python train.py --n_layer=8 --d_model=128 --n_head=4 --n_kv_head=4 --head_dim=32 --d_mlp=512 --vocab_size=2048 --activation="gelu" --norm="layernorm" --norm_place="pre" --norm_eps=1e-05 --positions="rope" --rope_base=10000.0 --rope_fraction=0.75 --qk_norm=false --attn_scale=0.177 --bias="qkv" --tie_embeddings=true --parallel_block=true --init="uniform" --init_std_qkv=0.0657 --init_std_o=0.0 --init_std_up=0.0657 --init_std_down=0.0 --optimizer="muon_variant" --lr=0.00983 --lr_mult_o=4.0 --beta1=0.93 --lr_head=0.00558 --grad_clip=1.0 --warmup_steps=200 --schedule="wsd" --decay_fraction=0.561 --decay_shape="pow" --final_lr_fraction=0.02 --batch_tokens=[16384, 32768] --seq_len=256 --doc_mask=false --train_tokens=121500000 --steps=4973 --dataset="wikipedia_en"
Each number is 500 + 25 x the weight over its row's rms, rounded and kept within 0 to 999. Layers, rows and columns count from 0. Numbers have three digits each. The size before them is the row's rms in percent of the matrix's.

# down: layer 2 MLP down (transposed), 512x128, rms 0.182, rows 61-85, columns 0-127
# up: layer 2 MLP up, 512x128, rms 0.368, rows 62-85, columns 0-127
down61 097:517523510486488502454454478510469528514502505496535485470483506475491469523498520495515477474492498517531500440509488474532503484505531483478510517516482531510475477506507581498504482495450503461446537513464529546493513525509489546497509493519493526517501510549447477479545499489552490506469555518479519533493475501522449470477490480527497519512488505507507497513481526506499453508522
up62 093:514463501452487488473495488483499520476507455516509463481514501514535528495487532524509516487482447507492524505474525520488468479492478535496514487538494528514516540483526552523489464494562550552445515498474476508477497511518496437533541494546540471484505467510485481506536522503523512545533514467488462507479503478504482510510487517503479462492473508532492494550506509504494481501504
down62 095:536544490484475495516528539517537455541499497487549476547518489502500482475506464483504494486527524499537519518476498474478481494518508509472483505510452506443499486525525504456531491477467522474492464502502510451507484473497527521495506522516508456536497521501476490511513522515484467459486486528496541501523464486499519486512516534459530463493500524478473513520502513523518472443574
up63 105:486482513502471489514563504551490483479524487454505499468475490491510527502470516510503463475521475492467501518499525462482497472532443506555554513489481520520537521519482499508489544514489469509484461461451463500505499540522541474480526491544538483497469502475506512497552497482530498484510477477521472520463519538484528502474483518505503487476487498477510504544520488545470486512474
down63 100:510504526504482512501477467544526505486493510469517493518508472482508522508571487498495548569508426491492491464477438535500487533483497504483504520490478460474506517494449495529503529477498465495494507511517532493489472456471493523514506523517495512500495496476517520521496512501491490490500491446500500495526542512465538469480512532439460501508532548546484496508510475538520519485504
up64 106:471510533468504532531518507546519542480449501509455534522445492526470489505483501486468497469492491494523509487518525456495538531513529491515489518515535472515510483482514505497504490575482507462496507508528489506469489505512446476492507512478490465499523501572513538507526555507518471497440509501500496495481499472497506514508485464519532541525504475491495502500508525514470544470461
down64 114:489492519485476514529475505482493523481521486544531484473526489519488510540471463506489547533550474503533454460507477486458507526503480487507497474475499519516496495465429475539501491498538503478472483501495533508444501516471523487487519552502480490483523519505523531489449526533500508466499542509535487475519509485537494484561493523509500484481509491489500507538515499516515451465463
up65 101:475489484472532540485495501531499466520489488516485487521499526520526512537486507470531526510486498519518510490487500521463479489510508463482498512490508465467491504511521476501472497524522496499471454519498455483552482536464510485470506488511525522508515534499467548513476500581500480554491502539476472502498518479472513566472491493540506510466447463493565490500480476516519537492520
down65 094:498531539489493471481506451506505531504516529450534480517525479564495505501445447516502473482520518519474501483516501476466532508525495480481539498493516541491509481445471498507484521448499482529482539493472511506469505478532495509480495494505460516485485526462465502489532527458500499480514492524496535493500533487546502486512511480532479496529526532470560484488500517461518471510541
up66 102:482507508483463496465528523478502472520489505498495508464486470482505516528487516480453554501487513437494491505499498494484520491520479521514519528448510475522489520511548532478532558544509518452475532504528496517481506505502451511477481479474506500500520470485486511502525498526477489547487517537489503538470496505493470507485505479495528487454484494492508500577498486516535574535469
down66 100:507541475466488524524548490468505519449549517507485482485516505506505524513484555547550488479510505476516504543516516492571506510507481508517498453456488460480465502485507503537501487502530509512505507495480541494510489520516465470526509543521504497509536447465463482511489502498515472501510524537490500507492474513490484489527505496468465483477498476522527472506471477490448450458527
up67 102:506501525570499479517505481524503493497505522513495491498490555510547521547519472454448478473553537515486476480506551505488486501502497483533492531499523488496517514512511473493498497495518523528527474486492469533482467480522509470492501509492484486498551506527526527518476515498490510453539492464449483515503492504467508504545464489524507481486493553545471466507524483488465495439470
down67 103:499504484509513521508516556539491514518437502513507536472466489511478512550477559519469513502514486507510531503469452523471508518533484534524508518518495485522511526469510511495476504532512502461456489516502512504500511447525497511493514548484567487460509502520494467521474463477490505442472495510494404491524479471491521500473512503513499509507505490486485475493495521493530517486478
up68 098:476494533473450492454471523558522528480484521474482515484490501513477487470502507530551512540515503490478537480482508469457525484481514509488514538490482510503482508497514521501508495534507515490473558535522531504538485527486521453482507468490470474506478460531479436510497520500482481505550523453526527501514509531480550502489525473497500517526491469520510490452495496497498448482476
down68 088:498553527488506530521547491477551464526506494479492526494484504513554464509514506532456512532493510474524508476507515482507501531537507513497533514450499480498526495458471482481512498507496494515479512512515438495472464481505536471449504509511522498496506499487534517496501482465477491508480526489463503508484472498537523465517485532493464485414521478504567511478532469525480496507524
up69 097:504477483484527488454465496503555497497530479469499503508496516515506494526504526459509482476475526540477508474496498484522451501464501481500513510512479498472531500536531505486505448523466510474501521514489438485456500483502542516483500487556493524462510482496506500478499503513531566512564486463502535516528522516486479529534469524509453529454504493448497514485468485527493508516482
down69 100:523533515480476474489491494514428536477492508478503550548526553517512506485511487484475500465531484474506477523498527537491463458512463484459453503525541464491488504472501515498527502503507503488493467501527544527526501527494539497500506561486518498532493492557460509509488474531486501506501493516514472458493485476489490484454536490489526499499509507530463511492456530500541515475468
up70 100:513495452546508513470466519516459472503532481489499467456454481519497536536472491509506493505471504475449472496543508472494487478509489490517505515525497451499477522495490556457521481474532493517531537471489535499535539492517469493528514505545484531512550499487497507480553506510502507522494490513471472525482497495531451484519495503485475514514511533504472498552500449541507479499479
down70 106:491496473517508518488483518553501499517517482484471484491474513507517482548458472478560494501522531520517458495490531488487548533491503503497496528500551540503456482473478498517466469498480478490531461514521496502507510526568500505461474514502473523494457531460480479471519521480485521438480547510450499529506498492519511511491483505481470521535510482523497536459511472484492507523536
up71 094:538490551468486473539500527509481499487505531482515524506496467529478498510530508470493511489506518487522470498512527508494496521451519484479468503518499529461515458560510468510509516479478471508462490540495542464483516463449522463512493482518515450498515510485461556494510455559524527483548481466486499521534489498491497462523463473517491476483516492509523503486458495491508533528501
down71 089:494519511518456521503468515529542510502459552474530516474481514571523451475504509495474498530500518533494505535515484501496555492532512488538507478485514478508501456474522513498455532485487504489496466472537471483499469501502530535542488491472505487493489521455487478521525470480504499513484496459517466499495504514489523493496548455513494505533527477543499543502449502469514472470474
up72 105:505464489507551462511513477455506481473499441492522503484517491465509513543510508473544500516505493498574483472513547509511512508481486507494519504455471477500506520514488479475505468476513458518510512464486505528549489482473556499526518464451498472528501503528490502474493485499536512495511511533547490496532488521509499489523442504541518519476509473487516518447517517542525467517498
down72 103:474505463521521523502548480476528545493498420467517500508523490506496527509485487474507497505531544521568503481515489502522494557483523467523474519518516485494478501497465515493511504477513507463512510522522492469498461523493499491481543486476466475489507515498519493476512535530545495497467529495490523488501547515469479463513543456452512447516524491487490509485521503471464471478543
up73 099:500476478504464464485516500515501496476533499500456472533517443454501511546472510523513502486514446460458534499502500482522502533471481491511484467524491513491518510486495484511519506546521475483556477478500513497498523458499480523521479549511458501492532505553502524497519538507514497482543521464500478466514496512528495502531519517474507536474491476490505503452565511519483524451534
down73 096:532480488533499501511506480506493504509485492479481518505546518536499517517470488525468550447526485539506496468491514467481470518484444491478509470494487500523527475439478481527511492506500563512500484481526507502482481471496448529494472534540519526464532518484492543500527523509469488519499487480506463522487491500487500520531424508571518496498481474539516507526474511475476502507504
up74 101:499518490478495491475524473556519484549503487454518543522515533480495504483507518484492517500501478482503494499502520518537480478517554451463459464462512494484526508493532506517526529496542500498533523530454481508512507472523516484519498471486520501451495540520509486501503501529449523522453514502463550542498520501485465531489520514505489522438504538467488486475494474511502555510507
down74 101:520484465507522479447560533488483482458538517456530527458499489492512478511470497518453518524493501539574500519499490497456439478527529526509532485459493498463515505507532523480490502487462475482512499458495481480513518483552513503498516448506497517489516471526516516494506491455509518517502518520496540515511491534495499489538489501502505482540493470508528513482477529495477534459503
up75 096:485504477524458498547507488479471496482512494513492551494495517551555464502534496530518561520470464517542546522528480518479484493489510542458504492517501484503488498514514547485499484524493498535517475516534465522520495480455476525481459475529488485505529475496481465493448513519495456476489484491473505497478507494514442525498506462546490448517512486522494472498515493517519539511491
down75 099:516482487479462550464501523509501502453528510485443479538450492519500492508517497528476543464498498536502498466507508462501509498520530516510513484493479487471490511514520523516511502471479504472527493540553500506522506490510521490493489534498442480524495512475499462514486482492544504482542501517461507494467537459503484450483474502469572509505519536482487485532552487474530534488476
up76 104:446523533485506471465506473502505506507512495516540528522505491465486531522522500487499501471525463508500524477490508523497481500495480490521497599539508529455506508518546477489508528502523467522466498504486480498522470453504504500469504513475498494518505552535505456479491505508521487511556464504533515522491458496538505500462519515498494464483469473501474483469460454488530540473513
down76 098:501469508529506469443486493450515471524486503485510494524506465471498499529526528513497531490524511506464500540477519548487527490480520416447504524478457481500535511462495502522492503530501530532484519530509502518489501467540502511482554505498514479511500484516525458508505559482474527511445487528506509512491480466516531478456511527472481504521507518513470471502541491486515512486472
up77 096:537454495512529533476530502483541494467490477500524505498478494507472483522475498505482513542483487482511511471496501497476505437499489495530495531483480487534493516508532519524498506481500483504519510516488520498535523496515532457501533490482550472521501490480493531485541510481438512537514515431506450496540504507496439492490502506549528508522468464478530492487546482461516491438521
down77 091:534494484520508495542521510539490465472469526499522511487512514512499476514514499462469518520510510571518508527481494519512540497481503484516508481471544541501476493502465461509502513525493461454496490442452511481501529509463519527482451484476455466505556478511504536469540492491524498451471558504536524517478498520476509523492505499463507519501466518497528485471480486504515504479479
up78 101:524505496435464542505486503505517513516538545526495524494520515449509551487499527470517490491473461502504458472490499523516482511500477509485488505525482552477513550520471527508499530516514465528518501536503492512462487443484494478476504489482546456461511446510492494441531506503523516509519493491523511510486522500481509466490486546473462542504505511477478501489476490503471510510557
down78 105:497494514515491503492495512530536476469503510479508487550489491486526469520510465516514491443525505494485537505517489497453491463480513470523505560464495441502501499507539496554490490457498498497477459459491513512485534540496514479487500534519513524535481518499499503560481479471496509466490485450527493479501484497500476506488541527500526465494530519459509501506551528518494570473479
up79 102:480478522491498491504524480490483516516483561509472449500510509494498516489480533480507493478522520440540529519520484464513534541535508487520491489503546544514493508514498533467503486493488478550458491492488512480493449533465495488530467504498515445535501530481434512468512495505471489502462493507506531513489484485473484517487502498513519531548448540509538476503470467513496461476487
down79 094:493497498513497525453479487464517476506513543516496499514467433508537483539454502497488500503464529538469541494504514505536503500525467520498509501519436503486494506475436470526455505512549505537497513476478505491488506506522524534524496509536468540490466460443511470528546481520539496496520469512466499510512516529508518514536519500459492485481498491477481479500524531472505514483497
up80 096:497526521468483517484478521542475508454518484473499533508515502453509523499515478533522479481509499486473497479527488494484482512498477505547462482479511571536446514541518512515514541514479525504450483519459471498522537500478548496475475489502519484478472482528434498459527468479527476504526462512508504463500470487506505494472502524523501500511486543539526528503509519525460493478501
down80 087:535513496470433463470482511483518524487480499472534519495542487527557486487473474522504521476510471494502497512537478530476487513504506508537501510480489505470518494520523501507510519472523478526431529468491514509519492488436484478556480525484472508529542503560486497552506522478474479473542482520498438483462494498485500498496478495507511496499474510510510504537522473523546492489502
up81 110:494523513517524514533506518539451440500487476453495509531498521517515506505457496491482495538537508488446469504468522449503540529573462494490507495490510487541506510512489481432513473505463500509519505467498458517543518516536488492510500484492495518537521488488504490529510521476512507543549503491468522490514496537462507508498560540510503510522492506498520464479484506483499492484475
down81 107:486502515482488511460480481472458531487524501493528474520461516504496506504491510494480557515429531551522484506541499557534445467487483514493495493533525518471496528487510501512478518481469450510486529510482509507496515503489497508520474495515523497493483514512520480525481540503492495519504504528452500497469519457475467513489532539454481437519515520523506546524502453482515463528518
up82 105:478500506507483475494498489526498515524506434487506492524509519449523514549469524480513502486503488464531518511535497527474514477509505452523480531488545560490518534516465526501498502542495472489484471482485490470488499498525525473532509461549419527460491499507493465523505504488502478474499489506487512514546506474505535523510538492536496486512497544487452471493502488503507546536529
down82 097:516518480520512484542524525523481481482513521472517473501498504508471476534469557491492506521515528505525509492496507528504461482509530542474492522489450460461478527459450528503446485458532509520501500526498473447484494508501540506502520477498507513493512490461495466542493511518470540464525501506519465479492482524485470533550448497487517480515491510497509467512565541487480506499519
up83 097:515461519494515523503524518423519479492462522530495493473458530508461496551536481486482527499514514470476545518523525501476529483480539494488457536456513471509484514515532503530518495467497533500465496521486498474503494520490509474462509535510528523522513488507493470457495511477516479492487464542463487479461471470547472465492489514479501480549509511550515493497504497506521449488494
down83 102:527458500533477478501495527551514502488488530483498536505486531514485490475475539512468527471484526489472516477484471465511507461545505538477535537508463514509516473504432498526487506511501520488519469502500514502470437514495502518536481478467512476535463492525541429508492497532448498496519522467533495504495518468492499495538481550476545514500526486485465503501509516511487491521491
up84 099:480517467515521531475480447502512499498497503522487454491474502558448496527493494529514540493524501505505540504567492428518497524484503459468527497528513515523486503526484426495511506522488465482477520505529495491482546514484452505504516469503508517540502530503495551508518509462498504503503522532501470459513509513513525508504478503507489506461473506513486492497462491550519441491499
down84 100:553483508512502482527494474485474478535506463487470558475569488486540478500521483526522527492495512462495509496452507543468481485503488506515527512478522499456511512498454517521538513482509504478453482478513510503494530501501479525492480531509506495458502474478476475500513495546535527488520485481482518513481519516442448501505479509531527495542564483491465482483525511485460519532503
up85 093:490514487511507497528473483470484505529489490505542509472478512530524542557542529512533471482481459513484484504513496518550492477493477498480495482478516498469477535519499485533539457517495485494482470527494475476498476429503490444561512531511510513510513525499514474477532453489475477488473504520519476505490511521496490504518494470499481543500532546496496553462529486477523543538524
down85 095:497536460512523518482471496475470486489505492454509545503507465546551498495488465496520512513525486471504500512492504520520530505562500497471502493475532512474484494516548512479514468525527525496470459468540503488508492530503486503537467523513503526519529484496479471485488510479479460462512538522471499518513459487456519533491523488555444480517469448497488535492509529485525462532506